config.toml
num_attention_heads = 12
num_key_value_heads = 12
tie_word_embeddings = true
Each number is 50 + 15 x the weight over its row's rms, rounded and kept within 0 to 99. Layers, rows and columns count from 0. The size before them is the row's rms in percent of the matrix's.

# layer 6 attention output (transposed), 384x384, rms 0.0655, rows 240-280, columns 48-95
096:66 45 28 40 47 47 65 61 71 51 45 52 43 44 59 57 31 44 29 42 44 53 47 48 52 35 24 58 40 64 49 70 39 76 53 35 56 68 42 14 29 45 36 69 38 67 33 60
093:69 64 30 56 67 71 65 66 73 57 51 94 56 55 83 50 31 71 65 70 64 73 25 60 41 43 62 49 58 67 35 57 36 53 55 53 48 31 61 47 52 40 12 47 35 49 59 53
092:61 66 33 66 78 36 70 63 76 43 40 37 57 43 81 48 41 51 36 65 54 30 54 69 58 30 44 65 50 35 59 44 43 38 22 51 76 53 60 52 48 47 37 42 69 46 74 47
090:47 30 25 05 19 73 67 43 39 29 54 67 74 38 60 77 36 53 36 56 58 49 43 31 36 66 55 18 37 42 58 71 62 70 62 54 34 46 42 55 63 46 54 58 50 71 38 44
102:39 28 39 50 55 38 44 59 54 34 54 45 63 50 61 60 72 62 54 38 49 76 45 75 63 57 64 47 45 43 38 18 63 54 30 53 56 62 63 32 75 50 49 68 35 42 64 63
090:49 29 29 57 78 37 49 47 33 43 60 57 46 72 55 38 23 36 77 69 60 49 69 45 61 39 39 52 89 41 43 43 41 46 39 48 65 53 53 58 39 58 57 49 61 48 36 46
094:71 59 70 36 56 45 44 53 66 32 49 64 53 68 34 51 63 52 74 44 62 73 71 73 59 31 41 26 57 53 22 51 28 82 39 75 48 49 66 66 62 57 47 45 44 35 58 42
093:44 40 53 68 37 58 81 58 63 44 48 57 47 47 57 55 37 28 43 42 66 59 73 42 84 40 56 26 73 74 57 58 61 30 56 42 62 34 46 69 23 49 36 40 93 37 49 58
099:43 38 53 22 89 54 57 63 61 50 52 71 37 57 81 52 62 61 59 75 28 24 52 67 28 61 76 59 57 01 61 76 60 53 73 38 38 48 51 25 44 50 30 52 49 36 37 45
083:65 40 45 46 30 49 57 36 08 52 71 61 55 19 71 57 33 53 62 56 43 49 83 78 40 22 84 45 70 51 53 58 61 61 38 50 31 81 85 81 52 39 66 68 61 52 32 56
090:69 47 64 44 35 07 29 51 65 60 48 44 66 51 28 51 22 49 28 87 21 47 46 58 63 49 67 36 48 55 40 51 70 58 58 68 41 12 80 44 52 54 53 42 54 65 51 38
090:38 32 31 20 40 54 72 74 48 29 27 66 54 61 43 62 38 48 49 49 67 63 35 48 70 57 58 72 29 60 41 59 38 45 57 31 35 36 61 59 41 49 69 76 30 57 53 92
089:45 36 72 56 45 39 54 44 44 57 42 43 30 53 54 39 53 39 13 57 45 46 88 51 40 27 75 39 40 11 59 33 21 58 38 31 53 80 53 73 55 52 39 42 54 43 78 27
088:61 50 52 46 45 45 60 43 40 52 54 69 15 58 67 13 55 52 36 39 48 47 62 37 33 30 62 57 41 19 37 47 39 72 69 54 44 58 89 56 28 36 67 73 46 74 51 75
095:54 52 38 28 34 39 52 52 33 54 49 59 56 58 92 49 54 53 43 45 46 80 16 31 20 49 40 63 53 43 46 49 50 75 63 49 37 15 75 74 74 84 31 54 50 57 55 33
093:64 55 52 48 35 48 66 42 29 57 49 43 46 68 30 39 53 79 54 28 59 43 50 89 65 48 69 76 60 16 54 49 54 65 80 47 60 48 69 47 46 65 58 30 54 48 89 35
102:26 69 50 58 49 37 64 67 38 17 53 53 59 51 42 51 61 43 24 29 33 53 24 50 41 66 66 27 52 62 44 29 43 43 67 14 52 48 57 54 38 43 50 70 56 74 42 56
108:58 51 58 35 40 44 54 39 42 48 60 35 54 67 49 41 60 42 60 25 56 58 92 70 29 61 30 34 46 52 64 43 57 85 59 45 50 59 59 58 66 30 40 45 53 44 72 22
107:61 62 45 64 59 60 45 59 72 54 23 50 61 60 59 47 34 84 63 49 57 39 43 60 49 55 16 49 31 59 53 63 46 48 53 69 74 57 34 66 42 55 53 30 39 51 36 58
106:33 68 65 53 53 06 46 47 37 43 54 58 62 72 39 39 61 46 71 73 46 62 59 53 48 58 33 63 44 59 56 82 34 50 44 57 59 64 56 49 29 26 51 57 64 10 38 93
101:74 56 85 45 43 46 19 38 67 55 13 56 67 76 41 58 51 57 38 61 42 38 34 49 64 43 58 51 71 68 58 69 44 67 47 39 72 77 61 66 39 47 36 64 38 71 53 37
109:66 27 73 42 38 47 32 65 70 65 46 70 46 71 28 45 31 52 38 43 64 87 47 49 55 19 61 54 67 71 38 49 55 26 55 38 44 30 48 44 71 57 34 38 72 38 35 75
106:56 32 39 52 50 57 64 84 57 18 49 74 78 39 48 32 45 52 70 54 49 48 71 54 57 30 43 41 56 40 49 63 68 48 52 51 40 33 70 43 49 49 35 64 66 36 64 57
104:59 46 60 56 62 30 52 24 42 24 57 45 23 15 57 81 58 67 36 57 40 48 67 26 42 45 34 51 42 25 21 65 50 43 59 59 30 44 45 57 26 44 48 29 66 52 58 41
109:35 43 54 24 40 50 53 38 49 46 59 64 46 65 70 49 55 55 47 73 42 38 56 52 31 61 44 50 39 40 27 54 37 29 85 63 33 44 50 36 22 43 50 37 55 43 64 48
099:39 45 72 47 55 51 63 62 16 55 53 38 37 34 49 48 15 59 60 67 57 16 69 71 30 21 51 68 55 32 41 54 63 56 72 25 50 23 56 39 64 50 59 50 44 54 64 40
097:50 75 18 36 50 30 37 25 50 65 58 57 69 59 52 37 49 60 47 47 65 34 70 56 65 27 38 81 59 49 69 57 39 57 35 53 45 51 31 43 54 32 60 54 36 49 67 53
102:67 30 56 47 47 51 42 37 58 34 57 44 73 36 54 14 68 45 46 42 57 28 69 53 15 55 49 43 73 28 31 30 44 58 54 47 48 75 36 35 35 50 29 28 72 36 67 39
106:44 56 39 40 55 50 27 46 46 67 69 32 57 45 54 65 72 39 53 34 42 50 35 64 60 60 46 55 79 29 68 35 56 37 54 63 60 50 58 71 49 76 62 20 55 41 50 73
105:60 71 61 71 37 38 47 53 37 41 45 46 47 32 42 23 58 49 23 35 48 36 64 35 53 52 60 57 41 24 51 61 65 54 42 62 39 59 47 67 46 47 62 38 50 52 46 57
098:36 82 57 56 66 54 34 60 50 24 73 47 35 87 59 30 47 48 74 20 82 67 48 59 61 61 49 25 70 77 62 45 47 22 46 86 83 67 42 60 54 52 61 60 72 75 57 27
100:56 49 58 44 37 50 52 40 56 37 56 51 50 63 67 59 53 70 56 55 45 50 83 59 75 52 77 39 34 49 57 37 61 62 59 78 55 47 44 20 45 57 43 43 36 44 37 40
103:78 71 31 54 69 38 65 33 72 53 25 65 35 27 61 35 39 64 56 55 15 48 50 19 31 34 54 51 53 43 54 21 80 42 58 46 50 42 09 27 38 48 47 35 57 61 56 57
103:63 56 42 49 18 44 44 53 70 33 51 76 35 57 50 53 74 42 51 55 49 30 43 51 24 66 46 36 49 55 67 40 58 94 67 44 52 37 54 48 54 48 63 22 45 73 37 67
101:58 47 62 53 44 45 38 33 58 99 41 65 51 29 28 38 60 81 57 64 23 55 49 31 62 52 53 56 72 72 54 34 77 63 45 53 36 55 39 48 36 32 48 47 19 55 49 45
103:61 46 29 44 53 67 72 28 56 46 62 67 86 60 61 45 31 63 50 50 53 55 54 55 43 58 40 39 70 48 83 52 60 76 52 35 62 34 44 62 50 54 24 37 68 61 67 46
105:39 65 45 62 57 63 40 25 26 50 49 34 28 42 48 17 50 42 77 57 31 64 66 50 64 59 77 47 37 56 58 30 49 74 54 43 56 75 41 32 65 61 58 49 53 69 05 50
103:46 21 38 12 51 63 40 20 35 47 59 58 59 43 42 63 77 59 70 21 46 35 46 57 60 43 33 54 59 70 80 63 52 52 28 49 52 53 46 17 49 49 24 59 61 17 64 33
108:58 65 47 73 46 62 50 56 53 59 52 80 59 42 48 46 70 71 69 41 60 63 72 69 61 40 65 53 27 68 53 50 36 61 32 39 31 62 41 65 45 63 53 73 34 63 48 40
105:59 31 52 39 34 64 39 57 57 47 59 70 53 76 58 49 81 44 34 59 50 49 36 39 57 49 62 55 45 34 49 49 70 68 50 46 53 39 61 62 17 46 58 51 26 47 63 30
101:39 85 22 35 53 79 56 52 36 56 72 48 49 29 43 73 71 38 58 44 43 41 58 38 47 60 53 53 60 53 59 46 68 42 89 41 38 53 55 47 27 40 40 60 74 49 57 43
# layer 6 attention value, 384x384, rms 0.0699, rows 241-280, columns 48-95
092:43 30 58 68 38 59 47 28 43 48 41 41 29 60 37 51 48 72 46 33 54 21 61 37 31 53 49 36 60 30 71 26 47 55 74 68 68 50 65 58 47 37 68 43 44 60 72 57
096:51 59 75 52 31 66 52 64 54 54 43 42 49 46 41 47 37 60 37 41 56 60 50 38 56 63 60 32 57 26 43 43 40 29 78 67 38 55 30 16 61 43 71 49 74 55 57 51
093:41 38 88 76 70 40 42 50 55 37 43 42 53 70 41 48 40 71 62 51 44 47 65 47 44 51 44 57 56 73 37 50 71 27 74 37 62 37 46 81 46 34 76 29 40 52 30 71
105:77 42 40 33 38 67 61 22 53 58 03 63 67 50 70 58 54 44 60 66 57 34 40 55 46 50 32 48 72 26 39 51 46 34 83 41 39 59 58 52 42 43 54 60 48 61 67 51
095:57 27 65 10 38 75 63 39 42 67 51 49 45 45 58 53 62 59 34 51 77 44 61 45 52 57 60 28 25 42 37 71 72 51 46 62 30 60 43 40 48 49 35 36 46 46 25 64
095:39 58 36 36 25 59 50 60 29 49 45 73 29 50 91 44 45 50 38 50 40 54 41 62 66 47 16 70 46 27 51 42 60 72 43 62 22 60 58 51 48 52 55 54 51 67 31 61
096:41 69 66 55 62 61 49 66 59 54 64 48 30 43 52 40 57 52 77 50 65 35 68 50 51 81 75 88 43 41 49 65 51 23 16 61 45 22 32 34 53 45 73 50 54 40 25 40
100:57 63 53 53 37 94 47 39 38 83 38 21 33 54 40 67 47 60 53 44 67 69 41 42 51 56 49 57 47 37 18 65 65 37 57 56 36 46 31 40 22 32 48 60 62 62 63 37
089:59 73 68 58 63 55 49 62 31 41 44 61 58 80 60 47 60 35 27 39 65 44 78 57 43 67 40 63 40 26 31 45 61 22 41 53 82 40 40 59 59 45 33 65 50 35 65 43
097:34 59 47 50 41 60 55 34 56 25 47 58 56 31 59 35 54 67 79 38 42 37 46 46 44 54 36 67 36 53 59 31 40 59 52 44 39 64 46 75 43 46 43 50 44 44 46 58
088:42 73 52 63 55 43 49 49 69 43 42 35 58 60 37 54 55 47 59 25 20 23 56 58 59 45 41 44 82 29 48 45 76 41 75 52 46 39 49 59 64 26 65 57 50 21 46 50
096:54 73 49 52 46 61 27 93 62 47 77 51 62 29 61 52 56 57 63 59 34 64 53 47 36 42 44 35 82 71 31 74 72 53 57 61 73 27 34 19 26 50 53 74 72 61 43 46
093:53 41 21 30 29 56 41 43 34 53 62 35 60 59 49 49 53 58 77 21 39 47 69 48 67 56 41 32 39 78 46 45 52 54 66 58 45 73 28 57 35 70 35 56 59 30 59 35
099:71 53 41 31 44 45 52 35 61 36 54 42 52 66 28 48 47 61 67 63 84 39 39 63 62 45 35 41 33 59 36 28 75 33 66 49 48 72 33 49 65 37 80 31 35 58 41 56
098:58 34 50 53 49 64 69 27 45 44 56 50 49 28 44 64 63 56 42 47 34 56 55 41 52 34 39 50 52 63 34 43 46 60 64 63 66 86 61 61 75 43 32 27 33 55 26 42
094:84 39 45 35 59 69 57 76 32 68 40 48 52 31 52 64 58 48 36 03 43 30 74 49 70 58 66 65 20 49 57 63 44 48 62 51 39 75 49 47 37 64 36 13 90 33 40 74
101:55 61 58 65 46 81 38 34 46 38 81 38 45 62 52 64 57 46 64 65 64 70 74 66 35 34 28 73 52 54 24 37 62 50 54 27 50 59 58 57 74 46 78 44 36 42 31 66
106:36 48 52 52 45 38 47 57 29 26 26 53 37 68 81 59 38 54 33 55 53 43 45 53 38 57 44 22 55 16 50 44 55 53 67 64 60 41 59 83 25 43 57 50 43 37 37 46
099:31 69 48 40 18 30 37 67 51 54 23 58 54 65 54 14 50 50 64 28 59 54 36 44 59 63 51 86 49 64 53 63 57 55 43 80 49 33 60 56 20 54 64 44 67 69 44 51
095:50 71 75 82 52 48 42 39 28 77 42 48 86 23 36 44 47 61 41 57 83 53 35 46 43 68 52 49 43 99 36 43 32 58 44 50 28 46 49 50 55 11 70 40 61 72 39 61
100:43 55 49 58 39 47 12 63 00 56 90 67 70 71 42 66 62 43 44 72 59 49 49 49 56 39 68 60 14 55 45 68 62 48 53 54 48 38 35 37 57 56 54 61 80 45 48 47
100:63 49 49 24 34 74 41 61 71 35 83 76 64 24 48 55 48 72 43 43 08 76 50 25 49 14 46 36 54 63 47 44 67 58 69 47 47 33 64 40 47 68 41 77 64 22 56 56
098:57 51 81 61 36 27 42 41 49 43 37 42 54 41 90 73 56 73 46 56 48 43 49 60 27 42 58 51 43 52 41 66 44 20 58 34 39 44 39 58 35 61 47 41 64 27 56 39
103:80 49 46 37 37 66 50 50 47 31 73 60 83 62 45 71 45 69 30 62 55 46 50 48 39 70 52 64 17 59 83 72 57 28 31 50 35 53 40 52 18 41 45 40 56 48 67 43
097:38 74 48 83 33 00 53 67 57 68 53 62 44 66 71 51 63 60 51 58 31 49 64 61 40 53 49 52 57 64 56 41 62 99 37 47 49 36 42 38 58 58 45 51 46 41 45 47
097:51 43 36 55 27 50 42 43 41 70 57 30 68 67 25 36 43 58 61 40 64 58 66 32 29 54 66 22 65 26 38 42 61 36 63 23 34 28 52 23 48 53 39 55 53 48 65 67
089:27 53 70 51 71 62 89 63 43 53 32 46 45 69 55 57 67 56 62 34 50 36 50 59 42 55 66 80 55 70 57 27 62 45 35 59 80 50 60 41 45 48 38 55 59 49 48 55
107:63 54 47 59 49 49 29 46 76 25 72 56 54 62 46 48 49 45 47 40 53 68 61 28 49 62 35 39 42 32 66 48 70 69 43 75 48 58 32 99 65 50 39 59 55 41 44 74
099:50 64 51 43 34 33 68 48 42 50 63 67 43 50 47 45 43 64 42 93 42 47 45 42 38 63 53 54 31 27 83 44 45 39 62 55 73 60 37 51 68 47 52 34 48 42 55 54
096:38 58 24 55 56 59 59 37 26 52 63 66 41 48 75 57 68 57 64 44 14 35 50 84 25 81 29 65 70 42 19 30 48 51 68 90 61 61 45 55 45 31 81 50 49 45 50 57
099:60 34 72 45 47 53 46 25 53 61 36 57 38 41 45 58 27 32 42 43 53 38 91 50 41 70 54 79 55 35 37 62 18 22 45 56 59 89 44 35 35 57 37 45 49 34 25 34
099:47 61 50 83 84 63 78 49 22 72 31 68 42 57 56 50 45 41 43 42 33 69 50 64 68 29 56 58 58 34 49 25 36 30 48 37 64 56 29 77 15 58 43 43 24 31 84 52
100:49 77 44 41 52 33 58 70 59 52 17 73 54 36 54 67 56 67 43 52 51 33 43 63 53 66 57 26 35 88 30 42 21 45 50 34 85 82 60 57 49 58 35 71 58 63 63 51
098:34 60 21 41 43 47 46 46 44 56 43 45 51 43 37 18 52 60 43 33 50 54 61 67 53 51 34 43 36 27 59 65 40 21 56 45 46 54 45 53 44 34 57 42 24 33 90 41
098:59 62 57 75 33 57 68 69 53 54 73 47 30 57 51 31 48 81 46 49 60 52 38 65 44 30 53 41 60 39 76 47 30 84 47 51 40 80 46 32 26 55 61 50 40 45 37 46
100:30 53 31 40 26 42 51 21 49 22 42 44 34 34 45 37 49 60 30 43 63 48 38 64 21 45 63 46 47 27 49 68 59 44 57 37 68 51 31 40 58 62 33 57 61 36 43 76
097:63 49 49 37 29 42 48 35 41 45 23 38 33 50 41 43 33 70 36 41 90 54 60 22 51 48 51 50 59 68 30 45 26 49 47 87 27 45 59 55 22 51 41 65 60 57 59 62
100:62 50 68 35 47 70 53 35 34 36 31 43 63 35 46 43 60 55 51 48 47 39 53 33 31 48 46 36 72 50 63 61 59 53 55 52 66 37 59 56 57 52 76 60 70 45 55 88
098:72 49 62 63 67 54 71 55 55 26 73 60 27 60 44 71 57 63 50 59 37 41 16 48 45 64 33 43 41 63 33 25 53 24 43 42 43 66 43 61 69 47 71 45 48 43 48 59
097:08 51 47 29 31 82 46 44 74 50 34 59 48 52 31 59 58 37 64 59 66 63 51 57 38 50 39 76 67 66 77 12 41 45 66 80 58 51 34 62 54 62 50 44 46 38 62 36
# layer 6 attention query, 384x384, rms 0.0538, rows 256-287, columns 48-95
071:67 53 26 70 38 70 68 52 33 45 62 14 25 46 56 53 56 27 63 52 34 82 82 61 51 58 50 35 18 44 42 44 46 36 58 35 71 45 78 50 53 48 44 36 52 45 47 54
076:61 36 35 43 37 43 56 61 44 39 33 58 31 34 68 26 43 41 39 75 45 77 70 43 37 64 68 35 45 72 96 38 32 36 41 47 60 51 75 54 19 42 39 36 59 60 52 53
075:56 44 26 47 72 49 49 33 63 57 60 44 57 48 74 53 33 61 79 71 51 71 42 64 82 57 55 41 59 66 90 28 41 50 69 66 55 14 37 35 40 54 47 34 31 62 48 52
082:65 32 51 74 49 38 49 72 63 43 55 59 46 33 34 36 58 57 32 60 32 56 44 88 83 56 48 85 48 43 50 50 68 64 24 50 54 62 48 77 50 29 65 64 40 52 47 69
091:56 64 69 48 56 52 28 62 56 78 36 64 63 57 39 54 49 43 50 55 57 46 30 40 52 45 37 60 26 61 60 26 46 14 40 71 44 26 36 54 40 67 64 55 42 47 47 83
087:48 68 64 58 60 45 66 38 63 62 43 57 49 49 50 41 67 74 31 41 49 32 57 42 42 64 60 55 60 32 51 63 64 44 46 48 71 52 48 42 39 33 43 50 25 44 59 19
095:79 39 54 57 36 45 55 57 65 59 34 74 62 43 55 57 66 48 50 31 65 63 65 90 41 61 37 16 35 73 42 29 58 59 55 52 33 62 66 45 56 50 47 39 54 63 51 63
090:61 37 42 66 54 52 65 53 46 36 69 49 46 45 55 64 47 40 54 43 40 51 64 46 72 56 33 38 54 54 32 51 57 69 63 09 56 32 41 30 72 72 61 46 29 26 64 51
104:51 58 41 54 41 57 19 52 45 70 72 79 33 83 52 64 45 40 44 73 68 57 31 61 14 51 66 44 60 52 72 49 57 57 27 77 46 58 75 47 43 38 57 65 60 59 36 25
093:35 49 68 61 59 51 54 37 65 76 34 48 18 52 53 74 36 66 52 37 53 63 55 51 44 60 33 38 69 56 37 67 67 59 33 36 51 61 38 50 51 53 37 69 46 22 62 33
112:40 43 42 35 68 55 57 12 49 60 43 71 58 51 32 34 42 67 57 41 65 47 32 69 43 41 35 53 51 44 43 64 49 44 66 30 30 32 55 60 48 64 19 55 38 30 58 70
112:25 38 26 45 69 31 37 75 78 42 85 47 62 44 75 46 34 77 61 65 37 52 59 46 35 71 25 76 56 53 53 27 16 52 55 59 64 58 54 28 61 65 44 51 36 46 42 48
118:45 39 09 46 69 43 76 54 36 56 31 56 48 13 51 70 54 29 40 18 85 57 34 65 51 47 51 29 51 67 32 64 33 36 37 61 25 41 52 63 29 27 62 53 69 49 67 46
111:42 49 46 40 49 50 52 57 21 50 49 71 38 16 41 52 41 47 57 30 72 69 53 59 53 43 51 42 65 61 43 42 37 17 28 80 33 48 29 53 18 42 59 60 50 80 37 55
116:77 57 44 37 48 20 86 58 27 27 57 44 44 21 15 53 33 66 43 49 13 38 47 33 57 69 62 64 60 58 31 44 74 59 46 32 59 23 55 43 38 42 53 42 54 55 58 46
107:31 62 48 64 39 50 58 53 36 49 31 51 57 31 53 47 63 69 62 54 50 61 34 39 57 39 62 43 63 47 57 34 61 27 51 73 34 55 43 53 38 72 45 33 61 51 39 55
070:36 58 60 48 47 51 56 60 58 31 34 55 59 49 57 66 49 33 52 53 71 68 49 37 64 44 33 24 47 47 86 54 65 62 62 49 44 46 35 49 37 59 22 58 47 59 62 29
080:45 65 57 67 77 51 35 42 68 80 59 46 49 22 66 42 66 73 59 55 61 25 22 49 57 22 42 35 64 54 83 52 45 48 47 36 60 45 54 76 51 46 70 57 66 54 49 29
082:47 50 52 67 70 67 42 50 59 69 23 56 56 41 49 37 55 58 45 67 64 35 29 69 58 32 37 64 50 53 48 37 60 46 41 52 67 53 43 49 48 42 75 48 14 65 39 32
088:48 45 70 62 81 40 40 70 55 81 49 45 49 39 67 50 75 40 53 57 55 20 56 51 29 39 54 49 36 68 60 33 38 44 70 62 80 42 55 34 41 70 71 47 26 38 45 61
090:47 39 52 65 56 55 43 32 57 35 36 59 67 50 38 62 52 79 39 50 47 32 56 49 92 28 57 48 45 32 68 53 24 56 63 57 51 34 44 67 33 57 60 50 48 52 50 72
091:68 99 77 41 44 22 56 31 35 68 43 44 58 61 45 67 53 53 38 50 34 55 44 41 39 48 58 35 46 39 46 49 53 34 43 55 78 63 66 43 71 37 62 51 46 15 33 54
101:79 39 50 14 65 48 70 57 72 54 38 28 55 56 53 51 68 58 46 37 49 50 45 31 39 55 58 56 48 40 31 59 42 43 67 43 37 38 41 41 54 50 36 68 26 48 39 60
096:52 58 48 33 54 54 51 37 45 28 55 57 48 36 47 18 56 43 38 61 42 42 22 49 52 43 58 44 20 45 46 47 47 79 42 70 35 42 34 69 46 65 42 44 79 67 40 57
097:31 62 22 51 61 62 49 45 43 66 47 52 70 52 41 48 50 42 56 53 46 41 28 70 42 47 32 65 45 59 45 31 49 38 33 49 47 50 64 81 62 63 43 59 78 59 63 74
105:61 79 41 52 49 54 31 56 43 00 49 56 50 25 55 30 25 40 60 51 58 50 61 48 41 39 35 24 64 56 24 46 52 51 53 85 47 60 52 49 67 54 58 38 76 55 70 89
091:52 46 59 35 66 52 44 57 30 44 62 67 61 79 85 40 50 48 38 31 53 76 49 61 45 29 60 45 75 65 43 75 78 23 43 51 26 59 74 23 57 37 49 64 50 70 61 44
111:32 47 42 48 43 74 21 67 53 17 58 07 50 64 81 65 55 40 76 49 32 22 25 51 47 49 45 59 21 59 53 49 40 48 47 52 69 58 63 30 39 38 62 53 39 42 34 43
107:39 58 98 80 42 69 43 83 47 54 67 38 40 48 48 69 51 36 37 61 75 45 63 67 51 68 41 45 45 47 61 30 68 54 43 68 43 59 46 62 63 61 59 38 59 50 28 50
110:52 46 73 51 49 55 73 27 54 42 54 68 54 58 35 57 76 08 63 53 64 48 39 54 67 49 57 40 59 46 29 42 40 65 52 44 54 51 48 68 50 66 38 37 44 68 61 68
114:73 51 35 47 19 39 85 61 46 55 51 48 64 25 46 42 64 60 47 62 34 54 62 36 61 79 41 59 78 29 64 28 52 54 46 40 69 48 10 80 54 66 47 27 22 47 50 35
116:34 38 34 15 52 45 51 46 42 49 72 35 40 64 68 37 42 62 56 63 32 43 71 49 50 51 47 53 32 42 45 59 29 75 80 64 69 45 35 46 67 53 55 54 32 61 31 52
# layer 6 attention key, 384x384, rms 0.0544, rows 256-287, columns 48-95
072:80 59 71 50 30 36 57 89 43 31 79 54 33 41 53 26 70 51 51 31 55 50 44 28 82 60 51 33 28 44 32 33 46 51 55 48 47 30 72 67 52 49 40 46 52 30 50 67
068:46 62 50 49 47 55 58 40 41 72 66 44 52 48 23 26 29 33 54 35 34 43 52 34 55 52 55 28 62 64 36 45 72 58 60 27 52 41 57 51 74 70 56 29 77 31 88 32
068:25 45 45 36 42 40 43 19 26 30 69 41 69 39 37 53 57 53 35 49 62 47 60 76 54 07 54 39 61 16 37 70 56 79 59 31 21 71 46 42 68 59 41 65 38 17 58 57
089:60 39 53 69 60 32 41 45 60 31 94 76 78 51 43 54 54 44 41 51 64 85 46 51 47 28 61 43 33 72 53 32 33 44 97 42 44 49 50 63 25 66 44 49 28 41 43 39
086:50 34 64 67 51 57 44 36 45 40 41 45 43 67 56 75 25 48 62 62 39 57 51 88 45 54 45 45 50 54 50 56 36 44 50 23 52 65 76 75 53 46 37 69 37 63 35 32
095:36 68 60 20 64 48 67 63 47 42 09 61 45 35 59 61 70 39 51 69 54 42 51 58 54 43 40 40 59 38 52 54 53 41 26 38 52 53 48 42 45 33 48 37 52 65 59 52
091:43 39 43 41 28 48 42 49 68 48 80 79 32 51 58 62 33 68 68 54 58 62 74 67 79 48 57 69 21 55 42 55 44 74 57 39 22 25 13 55 44 52 24 42 45 76 24 21
087:44 28 58 49 62 39 52 23 41 47 50 44 58 35 78 54 75 53 37 46 47 18 41 46 45 72 71 82 57 56 41 19 54 28 62 72 41 67 76 35 53 55 55 61 62 27 57 75
104:59 34 46 60 58 49 51 58 45 45 35 35 20 50 38 72 80 49 65 40 44 48 45 62 65 22 55 57 28 35 50 68 45 54 36 50 46 26 72 45 47 47 71 59 39 69 38 52
112:58 28 45 46 43 39 31 44 57 59 68 33 48 42 56 50 51 50 47 54 67 62 38 42 56 14 47 30 27 68 53 64 59 43 41 70 31 56 38 45 40 61 65 44 62 36 34 33
105:53 75 11 42 66 37 72 40 75 80 39 65 61 18 31 37 19 34 62 29 40 54 65 36 57 61 35 55 62 34 51 61 48 29 64 51 63 40 47 42 42 46 49 54 70 56 59 84
109:48 58 51 20 32 14 56 49 48 39 48 55 53 48 58 56 38 77 35 66 40 52 49 31 22 89 47 69 67 48 66 70 43 67 51 45 29 65 34 23 40 34 48 34 45 57 39 51
117:25 53 50 41 59 32 73 54 26 69 26 43 78 28 43 47 46 41 45 35 61 29 63 55 60 53 48 28 42 55 64 63 46 20 50 60 49 34 61 46 49 43 41 48 15 28 53 47
109:48 56 44 72 65 58 41 64 42 44 82 61 51 45 28 53 71 53 42 21 68 43 15 29 65 38 61 26 31 47 47 56 72 45 34 38 69 49 39 61 29 39 55 58 50 61 31 40
113:49 67 39 67 33 47 41 45 42 23 70 49 39 60 42 62 32 49 38 54 22 65 46 49 44 73 41 70 99 46 50 38 43 68 48 27 58 50 67 48 61 37 66 56 28 22 56 47
109:50 57 52 51 20 51 40 50 49 31 34 15 29 35 69 37 52 48 27 36 51 47 34 54 38 65 61 50 52 66 39 55 65 54 45 66 57 80 58 66 31 39 62 49 23 47 30 53
072:59 54 51 57 31 29 50 41 64 63 43 39 55 39 32 46 41 60 41 50 35 29 64 43 37 44 40 25 44 43 41 42 70 33 45 45 89 54 59 49 52 47 39 56 72 70 68 65
069:77 25 22 53 49 53 27 40 45 46 65 31 40 53 57 77 58 29 51 47 57 44 49 67 24 69 58 44 39 50 36 68 15 52 53 56 63 70 53 33 53 50 68 64 29 46 39 47
076:55 43 27 68 64 71 41 40 40 44 41 51 94 79 50 77 51 21 78 57 60 50 43 31 31 45 46 84 49 62 56 58 39 62 53 50 38 52 65 24 54 42 61 61 32 45 50 49
077:80 63 30 58 58 66 56 22 41 44 40 49 33 44 68 59 38 63 21 21 10 63 57 48 58 25 64 50 54 18 58 49 37 72 44 58 66 50 37 32 86 13 66 44 36 47 40 47
088:78 38 38 54 55 76 24 74 68 59 67 60 64 65 50 31 36 45 77 63 81 55 52 66 19 56 30 42 30 60 63 65 65 28 66 54 51 57 32 22 24 55 36 76 71 41 50 30
083:25 42 55 57 43 50 73 60 21 47 40 33 32 34 50 37 69 79 59 31 59 63 51 58 68 64 73 62 68 53 25 59 57 48 47 49 39 53 68 65 51 50 51 37 43 63 52 51
099:42 57 46 80 35 29 36 53 31 50 47 72 53 46 32 58 59 49 49 55 62 71 55 46 16 47 62 40 47 42 64 48 63 52 71 47 27 37 62 40 45 52 51 39 53 39 36 46
090:54 67 44 64 55 46 43 39 57 55 62 58 42 50 63 24 34 51 29 62 53 54 12 43 37 62 54 56 54 82 65 48 48 68 62 48 40 75 43 57 69 42 48 49 56 40 62 74
094:48 49 22 34 38 50 62 44 52 48 69 53 56 46 59 43 74 49 39 50 39 46 20 58 52 48 36 49 45 38 80 46 77 41 41 42 46 59 48 41 40 55 58 42 65 49 35 69
102:40 30 48 53 49 48 51 25 54 37 72 35 39 44 53 43 52 44 46 53 37 55 35 56 27 21 17 64 43 32 66 73 41 27 63 46 45 49 48 48 68 69 38 60 84 54 46 63
116:60 39 53 53 64 55 43 34 53 59 05 76 62 73 59 44 25 47 62 36 43 66 72 23 14 53 55 39 63 65 63 56 62 24 61 59 46 41 50 62 61 36 29 63 48 36 41 49
110:17 42 53 43 50 44 68 63 28 32 65 27 51 58 62 64 29 44 96 39 42 44 00 64 34 67 57 61 47 33 63 28 33 36 56 58 61 47 56 47 24 33 70 33 69 61 51 55
117:39 55 53 63 32 60 49 60 66 72 64 46 52 37 49 71 40 43 37 62 48 53 73 48 53 49 19 43 37 32 25 51 57 31 42 46 65 33 45 55 48 48 30 31 36 54 47 47
105:34 38 44 52 58 46 42 31 30 51 60 36 46 59 48 74 76 44 28 16 43 69 51 63 47 27 47 23 54 55 42 51 50 46 58 43 58 49 66 64 56 49 13 66 47 76 44 42
114:82 45 32 63 46 75 60 33 37 64 55 64 82 42 48 24 41 49 64 81 44 31 54 28 41 55 49 58 47 53 54 40 46 49 73 29 63 46 54 38 57 70 30 44 53 57 58 38
111:41 58 27 27 60 35 61 38 45 54 41 31 25 69 53 62 49 62 66 24 68 64 66 37 51 49 38 55 07 56 55 54 31 51 66 36 66 48 33 57 57 39 68 61 65 47 45 33